Weights of a small GPT-style language model, trained from scratch on English Wikipedia: 10 layers, width 128.
Each number is 500 + 25 x the weight over its row's rms, rounded and kept within 0 to 999. Layers, rows and columns count from 0. Numbers have three digits each. The size before them is the row's rms in percent of the matrix's.

# down: layer 4 MLP down (transposed), 640x128, rms 0.0579, rows 371-423, columns 0-127
# up: layer 4 MLP up, 640x128, rms 0.143, rows 372-423, columns 0-127
down371 098:504540506501524472461494525538497508515454480479504511507487460480464507514505537462482474547515512432500486501523503476515509469492484509491457547502478515531485519509537521490517512488549458491474542510512478477427518475521493495490505507497455492550475500532471483495547505483534516536494456502504547490496502505500491475492444486497491485523557515492475525502525490509496499478486
up372 102:483486516483537520514497520470513470542523515503548486467491483467509487503504500438516473471477504566487488525529509497502546479512471467529478526500492536504538519493523514519521550474518505507498519496548507506515503542546469498494492520499533455459497480506509502494497501468507459534496507487496507520488484484526557502469509561530506477498533472501556517473543496508505482499458
down372 074:523473474514486496520480472483540503501498526486502516474526518469498497461537528480486519514507494432514472472475536477521523516511463488483411512471543522502473539530525543548525481502511510476489555516462508473430552502494517521542490478484508495510483500528490501490487474546491480533502491486491515505475500512496501475515525515497511510476508492495517523486474453517493479470518
up373 103:488458468475496491512489474505486503502488453514530487487491500559474501514498518502480505447508511540503479536537476497515497507497520489464474463501544506507548504457541523496493490545510482474468521514484475492488517488477513496465502483501545473485468487497523535474456560458476486516492496528477525535527506517525502508522521561466501524529570526494500480470516491479480516502534
down373 099:508494495509502519499472488474498437490508523487585528539490512492454502488494470528556519541535515464497513555489476435472493511515494497501504516520551491490501508474491467539490511492535491476520478491516522495477506460540486518526469495492525531521519504499515508498522510478507469479529480488523516502497512551476487469435488487511486481520486489440511496520513474543489499496521
up374 090:499519491465476475492516511512505506513530494493502507509501512568522503517513470538482540489509531564496525493486502469439519477534503500533493529514515540542442466476486498506509465475537519504514509488477485517477483521481469487482487507471491473501491454521467486522455498495506478500510528493541482465532472479546523528502508458464496521458534524552479546489496531511506498523503
down374 092:528475467496491506454488479484527524516469481532483524520489491497477518505507543489544473524496449523509515483438512466485524477547479541505426534501483504506487516492498474508441517485479498496468506484504500488538542494502514501493470519526491515539515496502504514501561490533532510526506525505466516514482473475480559494489532514484549499501501498509508503478563480505492520469539
up375 118:483506518505487453485529482534495512526535503491535519510491465488538502524523484495470494534526523513540521512540483496502480468446506504494463464482496563509548457523524495499492523549505533520511431494496447486520559514472485457513487517484526519489487515503462477501514523517505522475510521461518491527540460480483496470494517521516473534469526519511493522520495478483525491527489
down375 109:504520518492506519522506526475535510467520501492493498542468505525457471459486515502470512512528515483525468513495503535483504463478530507469521513469517501465482486510539518486495527495513515511501509490479551479574540506523485503457528515516442449493533469517515519505484504502536526507478544480497480572526551461474472467540527493484476520491500514470487508476513482495505521489529
up376 103:490508505482488487530486512499510488510522462509488464494507518520518491533493467505477512479431492502486472493467511498516507500456525506470490461449493524479518489484504501521494547521495498522496520505510532500528493484524499491480527548545562448560458523530473525491502485523524519486502523481525468542517539499559485484523545495463481524508480456493501497556489460477502488527491
down376 101:523541479532455451503483506488509498479510498449521481546512501477485488443516553475520504491525481491478486490488443471518459493519498488508470540534487468538574508513507526478519455484504481490482492490524476463486539506486521495468521529515482446512533514505539499508494481544482489502485505519471476514502514522516491498518521503463467482491448504509487483550519512501524473498495
up377 099:488483516518489507484486548537491524499515528503526462470494492485499518483430480490477507511463519487501439527446506467530502484491512546528467512474485478490507537497497498508488505508454514428534519444526474502507533515476502440524511475469502477493502507519505508536488487517519463489500531534543501497470488514517485464508520470487483460528492509486495491514542493520529511537536
down377 099:479492499467472509535515520511523476520488464532468543536505498544507480478551505546517522525507499521461530481502503524523513502455506498497473495524474448532474479489512457505508487505518549522535486524541495472509471522531449491486487486503526492485478468525481533467477504479471480464482504466443485510497506484501468521494493524516475573470527512500533491512520510478477501457503
up378 090:493498470478465513517494525475495529472520515491492513516488530518518510506460483506506496450483529482520465545470506498515482506537503461523520498520516464514499540520553507552538490500495498504547473483513533524479509459525487485486498480511490536538489472507495484547419450481499507484470495509481498479489523520460510442492493473483521508492452489499437514511498476476522507500541
down378 093:550500501505537476508524509488540512490523467473511508508504455500468473461519473529502490475538506529466493518515494468517491468505478522499521543507513474507478457494459524522486492414476473483442524497481461525494502491473472497497515513506469491488545496496494495503560521483479533493509485505515477506512527475457514487501495489465500509535502512459481557481524551532480469520506
up379 109:464478532499514480500493467491458455514483499503548499549528509516478487509487488507480494555516501540492471495508496502502507486466492518475481485499456482544479487484495463452447536484425464456499533495486500468497498486520544511484540478478518502467499513483535463555520514504466521505466502499515534528488519518509516522507480490528506504461502520460506456513509517528538521501484
down379 104:510500501497474480539494516438500519466501532495482480469490524500504513517423476484508509514501502470538510501514501512525444479503542499477536488494527462521494451545509511478486500456516506500473438530482482493506550484482493497506523512528556540502481528482463512493461479526493520500496511449511518459479486516493514467522551487507496505456509535501492478514488531528521502470487
up380 103:463524505494513532506496485534478498496520494482497519502497521522484504530535490456427523477480453481496492485506523518515522547474483485514502515517493455482501469490497496532482480561500467464456513558465515477500516514472483475520522528518465462495531533491499535499482481478554500484517468536485474472539505505500526529479541524528522483473499554472474525518474481512480518491499
down380 099:501494547506531511507466486507480478516490535490497477541543474506487526476484490530539525512539515500509483474514498473492457525468499497530476497505514483472548477500505478499514513476566482528541445525502473511457492503509477557521475503488551476488475462476484490486518484490456501490529550487490554515476531510479493524522449490494501502532507448526496486459519473512482505495503
up381 099:519499435482504494497488475543549502510467458501462462527505555568488510495498495485487489454514529530527523526483467516486469491526505494461460498477455516489519501528487480503492478484493502505494480534489494539531497530504500500460514493522518510498453477485432508506464487534499484514516482493498481450500524550486503526508474527527539503510545539509529484510534498508495522514493
down381 102:489511473428506511491508458485474433480518522520485504504501491475495463517510521508516535495514534491492501498481489490527541555492493549497519501508489552530483489498510478491498546483501512487482501475514468471493465511506484457499530506498539480536489502474528528439526503456500460524522490494463539505522498456476522496526493497461506517523541482548487552503547519524494506502495
up382 109:466491525517515512498496512510504476558490479490561516467535526544484489559505466504499494509502525536543470515512514521477532455502509468511516480530470476485521539501528485490498527481524459461504483472500498501500482507517413500504466459454467513490494496491519490514480470498491502471516497531535467475501496484528509506501538539557500501483490492477482462493507463468510463489504
down382 084:490490497501504515527450469500461471529475491524539521543511494466452476494465506524531474569497472463477504497507490511493541468529445540485465506516473503471457500513506539516515469483522546482509504534491521470505545501467506481512512517515485534547495478465536499495507504518489498502480473503480526470486447512500508476473554511481506485540501498485517492517463474483506504467523
up383 097:525492468475430466504526496476480483461507525487473563444509492471495454503518510474470496487495469505501494460526499484484513498500498427508501476468463488504476528482504479527543571529465503497552486486501500507498501506472517515486494500501492498524520501511515486469499539518576496497486498510538474558505502517509521497505471472491523513486525470492500488510529489491495499540534
down383 091:444498471484536505526484484494502544552488516504528465485500498484515512494520472547478495439530535507462495505487473521513514509470504548471494507498513526506514509523527543481511428465524502482477511540511470501491518462511466534507497509516534499474496511458484510532496497521448513526500515499485502446482463492475476474476498480519460454508457501506551525506526510512503504523494
up384 093:529510488488512500520478533519492555518507504537489459477521445511518512505499475533504507456484490466544522476493486523454482543522483492525438499487491521474586499513493451489475506527491510462493519484511512533453459450485501488445502498534536517468505499490511492483505525501472500529491495494505503534516517462459520494479497516503527457505485503513463495525495519492483484533494
down384 090:492522450510545497514504484502531503495478500508503514496564461485494519502561476462511485494486485526497513506532495465473480524488496510498485460535536511495542535486487473464493483465479473578469545502510514522495502539494508527498498505483550492506503525527475491452488490503468519525476495539539494507472477532507502543557485504487524486498525458505474528504518487487461493522539
up385 100:518494471504471561507543470498518492482510487525504530523507519515452481476511536493489538489512516527546484536529513528527499551451499509498496504479502497501487522506496479501468491521514533522493441479514547506536460482470495493526491496497503488499502454491485526418469500472536487469503504531499501491509457527533479499544508482513535510440506503527493509546514512516514496532530
down385 102:489538456506530442517500505449486537520513510472491475520510507500499494518446511496479461544546505494545489517506499524493483493510484503544536472534526503479503532511491481525536515512452495511494452517474485510511496522486521542509468532514484482485521534532480540528523515494519500515517457494533506501508495467515545448497502495462508444521531484498517509543475488496514463475463
up386 104:490525501487462483520510504524529482514503523478523492441518521541564501481492502458512525506476483531518507490467473479470478475487530519484443461479504473504505492498519475487496536476452524494478473520532466504480517484474513514507518466435463469472526509532525487507466530525536466518506495531525488450480533510477484493508517522515498515487486460506491522558526542513504526495484
down386 099:517523480470542520478508523524511497471498513484490491529474498476478521563501511466453514451497438472521484498530542541477488510498510525480537464480540505470530447506521473514516482452498461510504481500499536500508497525511512486508483484485514517463479564502485491516522500508535490502515545536526466539474478464510509482488508486490540495464480513489516479453459506484517483524519
up387 091:466463498524489543470507498487494515489510519516453525496524486454499478502426478479515528496472531509489496549518473511485491550491514500507500490527462509499461471529490487531465503556535537480501503506510503473541472530508503471540472462514467496510512456495514517506514524511502497471466514515466478458508473494504447522519490492484552457496520525542455495475497485525519509507484
down387 096:541460519485489483542478509517512479482500475486509475463487485510498514470514483501511477491476471462522504465517474479526493449431511451502491472495530519506527522466516448504512543485503481480528496478441498503480481516510536498459519523470512539496486478499498495490487505498511493498510476491494504493474480486514538455475478517460479514523450450498538539530515515442541486466520
up388 086:494478528512529485448511547505489455485495457516504494474489512511499511538495493497503510499495511517494477468523522510484509562532504485509485498454483457511483524510480500491497544547507502448481480523497512503473481534513488484481477544532513499533497549535523483443499505472535501460525501482508485532573480516478533475531485449497528522454502518504466511478511469506503530520522
down388 098:519491524527498544479479473472496501488478502461501511507458485531509514479485501502496482489493504495521535532518491546504483483516496518511507520533482505502492493523556517509461489501536502502495551520472490497509503489500562519525483483479491451513507486498435493479493491468495503572543512523516485442459506484504522497464485539471517500543490463513540534474472527526488428508517
up389 101:478466506515499539519519442521463538517517459493512519535460486522478526507464483511458531478488482492502542548528464493462488545519496506474534467519545512491480504503451483482537493490488479507463488486484522511491454535478520485466515502505527539502481493501511491531491508504505520506490513474485477538519470459503496553529483470520522502514516507533530499476500449484520525471457
down389 096:487452470530518512513566505515490476506500497511476509522461532476517462479527454532532484478502482507497427499522507476513551509513499562448517512506496485521494528486503519492498489501469525506532499511522498504522490522501480519538504473501460517499475447506457504508518477510493503487529506507492485443495486451458470467487516504477498477489461512527510502463493530460464486501551
up390 101:468471529475513530513502493459519458518504540484527505524495491471505466481527515485498549441535530530525464488481548498513516528501532463481507512490525464521484541496509480549474538499514494509489455511541477471527498549517500449513481499533506521532498512494504489476508493530493516483480471465494499521489492490488511478518505526531534490512525544494517493517445480568483479505476
down390 085:488516517498532491513489480472493485520475517478513482486523501467529510518551493468497512505512493509507446493511503513512517482476502503488506515482529490523479500526463446562521492447532526504473491504468461513555482498475528512506455514512467528511503470548496541525522452532509471503540468511509506494485491518531503436462502503519524477491527481512489528445478513486495465460453
up391 090:498523492476438462511529499544513493472493513495515498528503512508546517475521449527557485525486549487464501454527501485455481492473489499491477513554499515534497523472487484493505477511504535496528471499535505512493470511489521541483500484476506512464479458487512525511486466497508493500518482510536491493577503518501477514453518486524550468503533504526478519470505510544492513549483
down391 093:510485481510472540532439504519476501565486494496517493471475489505517463501516510519481494489498490498457509493491518518494529493460510544530466491495514448516512495480492535495495511494540523471490560545505474505487507492497493461461519506486488502553526516525511530473528491513473462458472487506503482526464449469483538489562511504480475521492477452498506531515510499479508479457537
up392 120:508547516531504523523595458517469506478532526525450488511500528504501521508517478502486481496473506474487491506487452509443484499524515482526495477516485499485516521514486524528539520497506495526513490448492487523481483536449463499471523473499498512502433534493482461521524525525529557492492507477521499481488503483480523501461510483543466522504529497507482506477507462500536523499496
down392 104:472477520499477512492505526497532470495506460498500497471450468524546478431521509467485485487504511489452536521480484490526544500483462500470466513521521511517501526466482506492509511501521513506536565535548452528462487491520495507536477520486518504513479477475515508509541505533489504503504494496489507481488506493499469490513448515512460450497534519474475511538463508460531493552487
up393 101:531503505481482479446507494502489483439479496449537440495515512487497466456486500482502539479483508551476512533510512532519511502518518509478509491480540497506469456495496476501505517511498505491495525494466529510534513510542425491526454457484516490473495477529540493493460471471467525478506476480479496501531518489458486490495483480486505497505531512533479512458472476517559506508520
down393 101:443528472487493479518497530473512523547540523488464497505527510530534498497517502518513479550517533496495477428504507513451516474502548468474509481493502470477486527475509499471485508508436543550478507517481481512521488512482502492487509503507483486488486534526484538552514510508535493496519454550501504531484549498483497482514473486495450474488505469505495484480480453493491497513468
up394 089:470511478474537490578515492488474523421482531488533519507427554517506486502542514506510475506496493481525460489476484487490495457493460517509498458495536500480455504555501494470493530522520506508523480491495497477473463518545512508513573525481496486537509476494503492481500528504489504467492490473518500498522529500471503506486498500454500510485491513486478515505455461490499502502500
down394 091:507488508525513515487472455540542480476493513486502494504540509527476492496493514512516495530498511512506497508461516500475518480514505445435462526478511455528499503485510494501494498556430502468458535525524500490451513492443506515511473484480492536493481538499502499562500493480493465551493499516457505502494508507508493474491541483522506527485493433453491504476532491515475500532498
up395 091:439513515504491491482488543479472503505449539494536485491509510534505491522473478496492472421516544519497480514466502489469478526549536496491515487518495542515508511505481482525483478471546493512516509523496466489524527547533535530528477486463495478548520500538518509488466464519496476526538459495505491550532476482513514515496509526499456503466480482511482494498486486501465494532520
down395 096:505498483501541528510497501471501530510523461490494551478503467536492518522479505540550498492537471466495506496551506448461479557511508514533489460497507483506456472458471490533505504513502512534502533461510521490518520522485523503453468483532483504457507493469496506483507472507515472513514467471498507493492489546499488420482485524482508489483533484441488476523512513476486518481516
up396 091:498528500525526506520493532484472475520491467498494526506490460533499474467518513520483516501531503503488478525504518505504463542463528494500467502505549488531505523555480526482468452509500463508485529481463499456518489473537486460474490484496535502455513457540500502488459491522485516549526534473510451501512494531525494493480462473498542454487529524509451494530512463481517493526523
down396 091:516491478493497507468526483498535486516476539469485468524479523457506560548478514483499498478518522500505501495484514514526515505478449498520507517517466502501534453472509455504473528494499480496510445524507543508527553503483532521508476487488492484527520504512450493528563483462562509500508497505473512503485515495467493482530556557517492541507491467502506485540478538518516503506490
up397 091:484502526514445515510515539480501505503519474537498510551513525542537507481477521487503490543514477509488524448563538562486481498483476531554505522490489471522486482490533468484512559515488519527499520499520517522441447521489503502489500465532490516510503489492486540518463515526500480508510484498476495495540449483504517465501529473513512484534520494535494511522476492481539518501500
down397 098:481510474454518532465486461482538533483512483490483497490518438503439482487523514493490506476440504504523526494486470533524458493497489500493499466485490488460478505513522521499495483483526505510465488463474506507497521490497485485509427506578554480473508501527483497510519476513519538523492518487477494471460504466503539534508502517503496497484485458501502533490554535489454519498506
up398 094:487486526506490467471543489534498528435481447527499512463488484515492511497459498493520525488479530486476498555503453472499512470488487514518495523517526490499478474532542469467460544520506525508515519519509517524511497446495473462500468493518514480475421493517470474514552469482541501470515467502510497492525549512500524488460479514493485486497511491486495470469487486482479478487477
down398 094:510501483491479456486500483480512481553498515465524464521482538522492508540530493480459517508456478546528478472511491511561483529509494454470479450495493529494520504496560540489508494453500463477498509481492503540487529492470479489506533559491478497483578505523507508462497490517495474518523464521518454511486498496485475503510502502469502524485514507487457518526484507523502481530497
up399 101:465506519516468493490516488505455507548525499514510507516504502521501515458448480522443488468478469507533508476523488497512508485467491496467541510506502535483578532505521498571456497485471477485466475494476506522462535528509481508476520508512539479457524494490523511519526484512471491484502511516521542492530529505479484474440527497478521470496542509499511535462509508498506491538494
down399 097:537524525467478490484499472446502520491486494490517519496495495526509521561492526472525521484452481483497460495491521537472531480464519487523530502516492507500509452524498452432501528492506495539506577487512505501512516487477508504500476536523542523490498476460509489532491490493500470522448494498478485530489497535507550503499506469527523543490518475499474515479496503513474530474561
up400 093:476458526459504483545510488452523491480496541487492476500546456503466500516482502491531466537499539470541507500488554509494445493465509480528510479514486476504478499482531478474569468513503520491526497502478525490526480511506469506529521477485464526532482520512519502546520506504437539518513499458510513502502476523507466519503496496495488535511506506518493512549467534523516531526532
down400 093:511492501573490483501509473503510555529513494542468547531434470466542487515502491488493524492513465498471491489513490531526512493513488534492498466514550533484513540498501506463499505486494500521505497526499496496516496500510520518538494549537487482509507491519526534506487506487567486486471515507467518488504511488512552458504504476493527450501477516442505495457559530496478505493523
up401 101:518484471496492481463571481533484514436479468474497527449444515502524460488552496495514474503471520532507490529506468481498517507521532489512543499511478511518461476509498521491534586501490491509511538522507490471503505502510512543497523503499476475513518490489502527509544531514460473454491499523467504508537498515512487525495476505478537499454504486502498482488495474552498504490526
down401 101:519515512498473535525457510473531501543512505524507462546496454494474469495481478503507501552532518494488508496510534539505522568475490501517483466461492487474487503521513487522478477511479521521490512519496499528498509495448507523521467479525518489505542486496459454476435478488518470561492544509505511488479534509516477481528485481496496503533493498469525535527507554484508489494452
up402 101:539529511485468531494506477507492465516487480470510516533492507534551508489462495532507485527512469466521473493474462501516538475493441524530521529492470504502469515457493494461497485513475507474494491492476483497523539472481432504516535473501483481502464484477485509500526506469502504427475528537542501515486511515521493493541499488512537488544555474485533474513494497470525512511530
down402 095:505501563515471486462525519518527529482470506473488499493497512475503492475508552502513488519547488523518506509527530511469519516492483504500410498508512508512523515503496484509538494514537478527493495537526542521481488507564484481498509514527485517500521491508488474519482489532498477476496424483484524477493473530529510541482532519481456464510466495500478551480500520496491458457531
up403 092:516533525516468468489486474477478528492526512539500503525509515491509465497459502494442531494526472512467495483532512509516479441527507521477544494482501507477501511536511506543470502524521498499531505561522480450525496491488477534419469494526487501499541476456465501450490460482485497528500532476511499468525494549499519522525507505487489487486496524513505499506551529488505492470510
down403 096:539473521513518501537468529483516459489469471491493524487475499467439500513514511463499482492506509463470491500566450496517482500500446514485466546522499472489513534502482504517492497497552475557518512488514481492476471499522555503568480493539485478513527503525493490533520544527497489502506463499524523500494504505471489512483499488498473453506476530466534485496521480515544489490500
up404 094:479573517525563543508508514529488514487466489510513499567491451536508526523512486499519531530480484490557482491522513496517494493519464494514493518510470491512465518528503495484500500495495502511468488483495504509512506457505520488480472458500506512473507441502510472558498508474514509500518518508488515546514511509502592525458475509452479517525488510469511490516524515495503473528523
down404 096:508484501517498514493508516508477464511519475511511553445506525470465524482537479491454472509494491520518473503490491488469540525506492537494483503525534462436543490506501479506496476487492465479479476523497495474512514544507510499495506513500472524529477508453480442472490516529505508487509507524526494476509476523526456553525478505547555486490473458529542465488493461477478455494506
up405 091:517484495510477514489538489509522530500501483510514511494440522504482470487471466512507535493493482493520454501516551486518486486539511499497494509441515525541483536486518510492484485476524476492518505479500512531473509537472521484497508470458513521521475510511509533531507450504470481458536467505511534483477471510499526590523478488519513433501488539503501464517517480505494481444467
down405 074:464476542459487496465472516494529502547503526480499529519558514535494477491518522486495481497519490492482543489472512467458519519491518509495513503480498453433487499520508517521530497543469511503480479502466541530527520461530484494482476450535462493493509534512532487489556489489505507520489524511510474492505488491498470458501535508519522503529540457481483505477514511553457518529481
up406 099:493510517453529513470478513501494461514495501518527503475494513519501528517545493503505496468494486538509470479457481549526489522508526488479500485470544490490528501527502600496501489541511481454492489505503465522524481522475508492544474533505510500503505454511492506485512519480491526483528550488479476456479477514532498496496483528506476521470513517458497520528502571486550479470482
down406 102:522518488535479494514498476507510512481517456493481524532483507512532498502528504532532513490533500473507520509477486497518528503524488496488445484487472545542492513498505444492504504521573524526512534466481484494476494518525462503493508493482525476462540534535512514466496484522462469485455433541461490519505500471517467455520475506466496505489530446503540516470487522492485506471512
up407 086:478501506498514545516509472460455499494522549485519482504443522513488531487491504481496443505433506518490482516495477512489540492433503486504514520485471483510478533517534518556486531521471514536536525528496500528484515488442489467508475510479512465487511515545483543504505496465503498496463511514499522492505442509525508495525488500532488473545493454542469487503505495498498492481527
down407 089:449509528508490441473487510486535482508468491495427531487536510455502522510504528508508504503498515508490519471535520482523482472523482500487467499492465481461469519510504455488521472500519477505476464460534546473487483525489523536481522548541480514525509503459530483515500497489510470489529566505531498485512513541467478475503543489486504496493523514465493506519527512473526461466500
up408 105:480505519527511533473525496511503476487502466500520509464548477494466510508534505508472545497533489522502550562509511533533496502509506478516475480498522514492542494463523529493504470508474475520487465495466506473487397519523484473481494500477475498456503505512508498493540513505504469456495478491535509494514483544511545493522527481507511558476466517506460514492481477480501500540528
down408 102:512533514500562533503520482506481491520461496536503497516483463463493458489526488494468515484550518487501516500505502503502464522482492516471491501507489519512449455516462503513435469513500477462501530524456506502457533475512540535517537470493553463499477468514512508507512453524489519482510499530466515486467530475487547498493494476514515465536500489492546481514470512471489518467483
up409 087:512484480486511525493533472520488485483473517525500535509513494520516503452498520506505548509513536535517524432464480499521504498499459469465497507498473512484467508523478504499495519556446498549478465513482510487492531525507501518492489518454506499484483524524527494535475542518502491447493473513499531464463498517479498480466495489519499478495437467476512466505455509502525516452557
down409 095:473502517532509458506455513524504557507497481469512492535531515516460459509473510474503513527503504492484493517496520503499518494485514518488548508486525459507506509432530533489466461471489510492508521455527447488502461505498500492500494475510488509480508509512477489524523469484514496534486522534468483493508530464457530487541533517474544523500518515505499487490598484522480522487466
up410 100:506506499509539491491506555492496509481535471471486511506490497507496508477511527488457511526500542481465551505473532489478500509466520510481522491474483484458433534494520505492516498505495521461523509508481496533515522513500471505452469440511517518488484526516506505479529483457532473502524483476472515532514452504546480523483525500529468427534508528494463523490490545483534485537501
down410 109:522533526498515500541519498511556482464504520483502524517505486463505509509492555493498467470544529531503507512488517478525482492513496508489456473474503476443483467497483489461500478468537520500430509499486505477521485516459502538504495497486501507487514515550500426499523514504511514465497523456486495489535472522509530509521524504528500480497510445474536542476496507475526469541534
up411 103:466506518486547469504460519486490505505483462517498517517451515514498512463501510516480528520548524499502507461457488478484464456507551444465513538469510547471495485484477525534558493530520483456510543508517514494504493483470490465511517504523497523508486475477475504460451533504488529455525519492450492530503493505504518518497500483511499472482492475480501507518530533495468544476519
down411 105:499510488543456487488556506493488513481521496495502502462490494513524505504508510498517533508488470506478453547487492473537494504441483529498488545517501476501468478534507509460508487489496486495484479484513561514447520511502464542531509512493477516498511522477538528502518544497502480530489478475484561495518550511515481450515506479466458426482539505471503477472491471503494482517502
up412 109:524480486501504506488498507508508541438496541517529508478505517478464502510494477454522474492521486464535525521453527513494445545503500532489480519499459454512492492560476461490512500486494509536475495518493505522495544508501490486515533483524511440484532496494497490511497522527506504513459505494526502500531496501526516471502469536521523471519492473567519526529503496515496561537547
down412 110:462476469516503536513496497488493493490506491501529496475541498489477516541508479483507457513513518527489509478461460543513516500517504501490488570508510443536499492520473449523464536492510528519472468524495468500432491488473535530524484500546494497510460503534522516496547517462500476481434524469492522516543490525500477485463475480516506486538487473509490528480508503521487518522497
up413 097:510514503468543489514501502483518484479498490475520455547527552519502508505510465511510537467506471515496527481529519473522488493514517460556507478491483468494500431488491470512510475511498485471503524507478506532508498494525490501495491505507461495501492518526500522505483516489465491519510517491554500601499466507498520482542546508533477503462501540507480454455493455479544518496510
down413 099:488504465537511513523485514489519503493528513509501462478468479474521521474451497449468462498479532508492465526491500486513475504501520514514503542496485537539486557520469477482501540484527526511431514483483543501515514487498479511504527547475518486531501488524534492468494438511512512477489520514482507503489511482501489493434524490530517556475483519434505492454498482529506489513505
up414 112:521469495492463511514537553466507466457533504515520564512483489491512495466533493492488527493509470481458473484489530533469485492484494475468553471494493533484542488499529469462525555484480489493506503479498506496532514508494486469549491493561488545502498497506505499513439491499516461488473512515527487552485490509548534476494478496512451521480505505525505520452507480508494494498491
down414 120:479468502518488515490487466532462488506503495507529522559493486484470510535463531504511502520517489448532486560518517503526490522508464506545470504467468491457476494515487487495489506512465512490516518524532504498492477492455488469529511499524491524535529490525505495470520461531471500486548498454494549498497536548467569497469502507516450478521545520468498514508486478501486484477494
up415 100:483529506472488529515509493506515560491493518571525493501495490510506451497456517519485542498518525488496472464520526515502449510477503483497485483463451481529473465527420498485516522512477496479452543472461512512488501502484512494530537513516506520515536516497482511504510520499492515534544514513464506482534480464504523488482477475482495467491524560527508492490522506516485539542507
down415 105:499515501507524483479475502517522506490510513487512494505515549469513505498473479486549483533474501462530511482465472480499533527522526495461484515513537510529479506508540553530443541512532508482482509510508500457495484455535532501460501506522503493494485483506499498517460529433539537461490533462512523520493497481468474447516495499526513488525560492497532491473492487524484497460461
up416 100:513552520507505512503492514518478517410502515506455513493490504528527460469476498496528476538501517473470466487473477500472491514534484515448525497482533527485491500489531491488521468514535488501513496454504504521488478506517466514511491522565458501517497498515551473511477556484510512442496483476521528470486510525489495505467488502480477500504539507514522535460500528531494488555513
down416 096:517492519512525533516514477528493462482520495479503500497503500523504484497526481497522503500489523501511507509517470499531548480496474469514472516484468529574487546515484482502517497538550522461467535527512508505462540527447496527540487536452563519502504494477505567507544496502441500514499439481488491483486487508522490482501532470476491518487496485519493511532479466475501516473507
up417 117:499503508513520466509496510507499464469499477487494531548535484471526523536495482502479539479539547500520507451561453478486489519509473530523507585533493514519519467507511491490532491509473504502475489496518470538475493506461500490501471512532482503479470477476462474472465523509509518461498509500528485482523474489553495525500471564496486525513519529473524486492466504512530466495502
down417 106:505485491473489498478480507486491491493502491494465522507551508507520519499508490502537459474571488479538507546506487528542477550524524491504550531504462527476499489523471523473490518509483485470508469497498463509520511516524493545517497507461469473501464494473500476529507511496509488503464503516503536487463456530500453492485536549543474522497500538521472497498535500532474456506439
up418 104:509497486495502516493484483481484456475515514522487486445480493448479476467498454487470492508482513510518560543485472511530516473517484515503505478544444494524458498521503534480493496479543517471482512515516519527501478508493510461521501513489486541550459499535458495523494518493518551415528527525474519503486479472546477506507535483490512485511524520518499482522511510473494499501459
down418 095:488502491473494484508515507545472499480491483495483541493534483526526562497471523526484487463508526471470468532493534509496526513551483532484490480478516483502503535544535453532505473513505494494491491496468530453531502509531510528539496528495486474467525507487532517497461492506476476517497469456500478507496511539483540484488498515495514539474486469474527529531516419486507499453529
up419 105:458486476498509480471490485483537510480479484506503505521489526521532467505519496510479529524490510471456457501527486527482493506455505495484545524515508505484543488496483519506491530529500462514540540507512512511502456553529537466507501535493469533492468475397512538522499505474496485479501515520502520455494457497495535514495466474521521437469479500486480500467502499511474504500488
down419 108:519480482477516500501507517472490510505502537516512430505481516527480512461513515503539500527524493526539496492501531479500480459459499538533523483475514491494512512485495490450498472505477539498539499524504477448485495534507518478473530497478515519489480528531515504521428533531484511524501483497449429471521499550469481554475502471511451489479498522496506506487497465489496504496539
up420 093:459523455488439525517500515483485496523515541533536493496520484505519505488502466533529515510528492525485509529495540515466511504495488532556478516527505552498500490575499519530446469493462541510485515558499456504517496489471511498513478487484467503532532483496521483511496489485485515535512535485504491486532517543488471484481495503515520489468459470458483539490503480455496506506518
down420 096:521538514471512527462485467510523476491491494482490506509520506466512522489525503530545532514520472549488531478492459466508497483504510503480496528489475503509481526472493517468511506481497517473480524438498523513499482492523455587521539478472513488473473503506503534497529502516499459484451434484459474507453510488545514476490486463511476540515536512528507487529482528519498492486496
up421 113:480548546534502526493506505516497480479490540493510508514457490549562514499511508532520469533483532504468503456470519502463547527505465499522543501476545492489487452507489463509489522516533523472523453498484493506480503515447463524498492489466528505478495514459480506464499522529495497457510497482499468501489483494493508486472509529461467528476496506512520546503520509488471511565499
down421 119:491499499431521547517486488473525513486508482522516508485507483533482506510546511439480498481478529562465529529478486543525474514502523461469513532496470476528461503494491537523523513488528541495458550494514497505523526446465482479493493511490500457495485532512519533478507503460460470497502502491504490479493472504517525538505496513508516553469492481549510546478508487511483504510502
up422 096:515475508484555534534491482513521542470470532516487499531522489519512528518495533515504478472479508526517457473493487514513465535495487500514502493513509496472515506515530487459464460509478498511488511525577517490479523506473467522484487497497475461532475487439488447540539469515485494485491469501510480449550535505501472499487489542474508513518530533495513559510479483493483478518513
down422 081:495555490517496482479524518482512443514528499502535500454490504491540488504489488514530532497504460496494511525494509497525483475466517510514502458515502496544484507488495495478527544479490498481527530490468520548474496464498505474544487509494561491515504526556464532527479546484499516521505495498482506580498470496466484514500515475522483537508488472494490460511492465566526491532476
up423 094:566502518506481502501473498478476446478533511467505492462492525513469530478509410501520477496516524526489523477444523488512518489508499499481470510493516490522480513493506537493486515501519507512518523468537483514499500486484466515505533493519498487545483513473529520471523499459505476497570463471484553525487510477510489506455514482496480469525461476493519530491504530489526505563484
down423 093:488514519493493503467495458531508543491490482476469476493476469460455488514510553482532519514482507502525495496528499519497512489476531512480461499528499469500543512529448469513454502522510471524486500564475539482463509488501493483538503465476505524484473461492471521481486489488483515515446525517493491513442461546498500443518540520538528505524504544500513479501503499532491518490487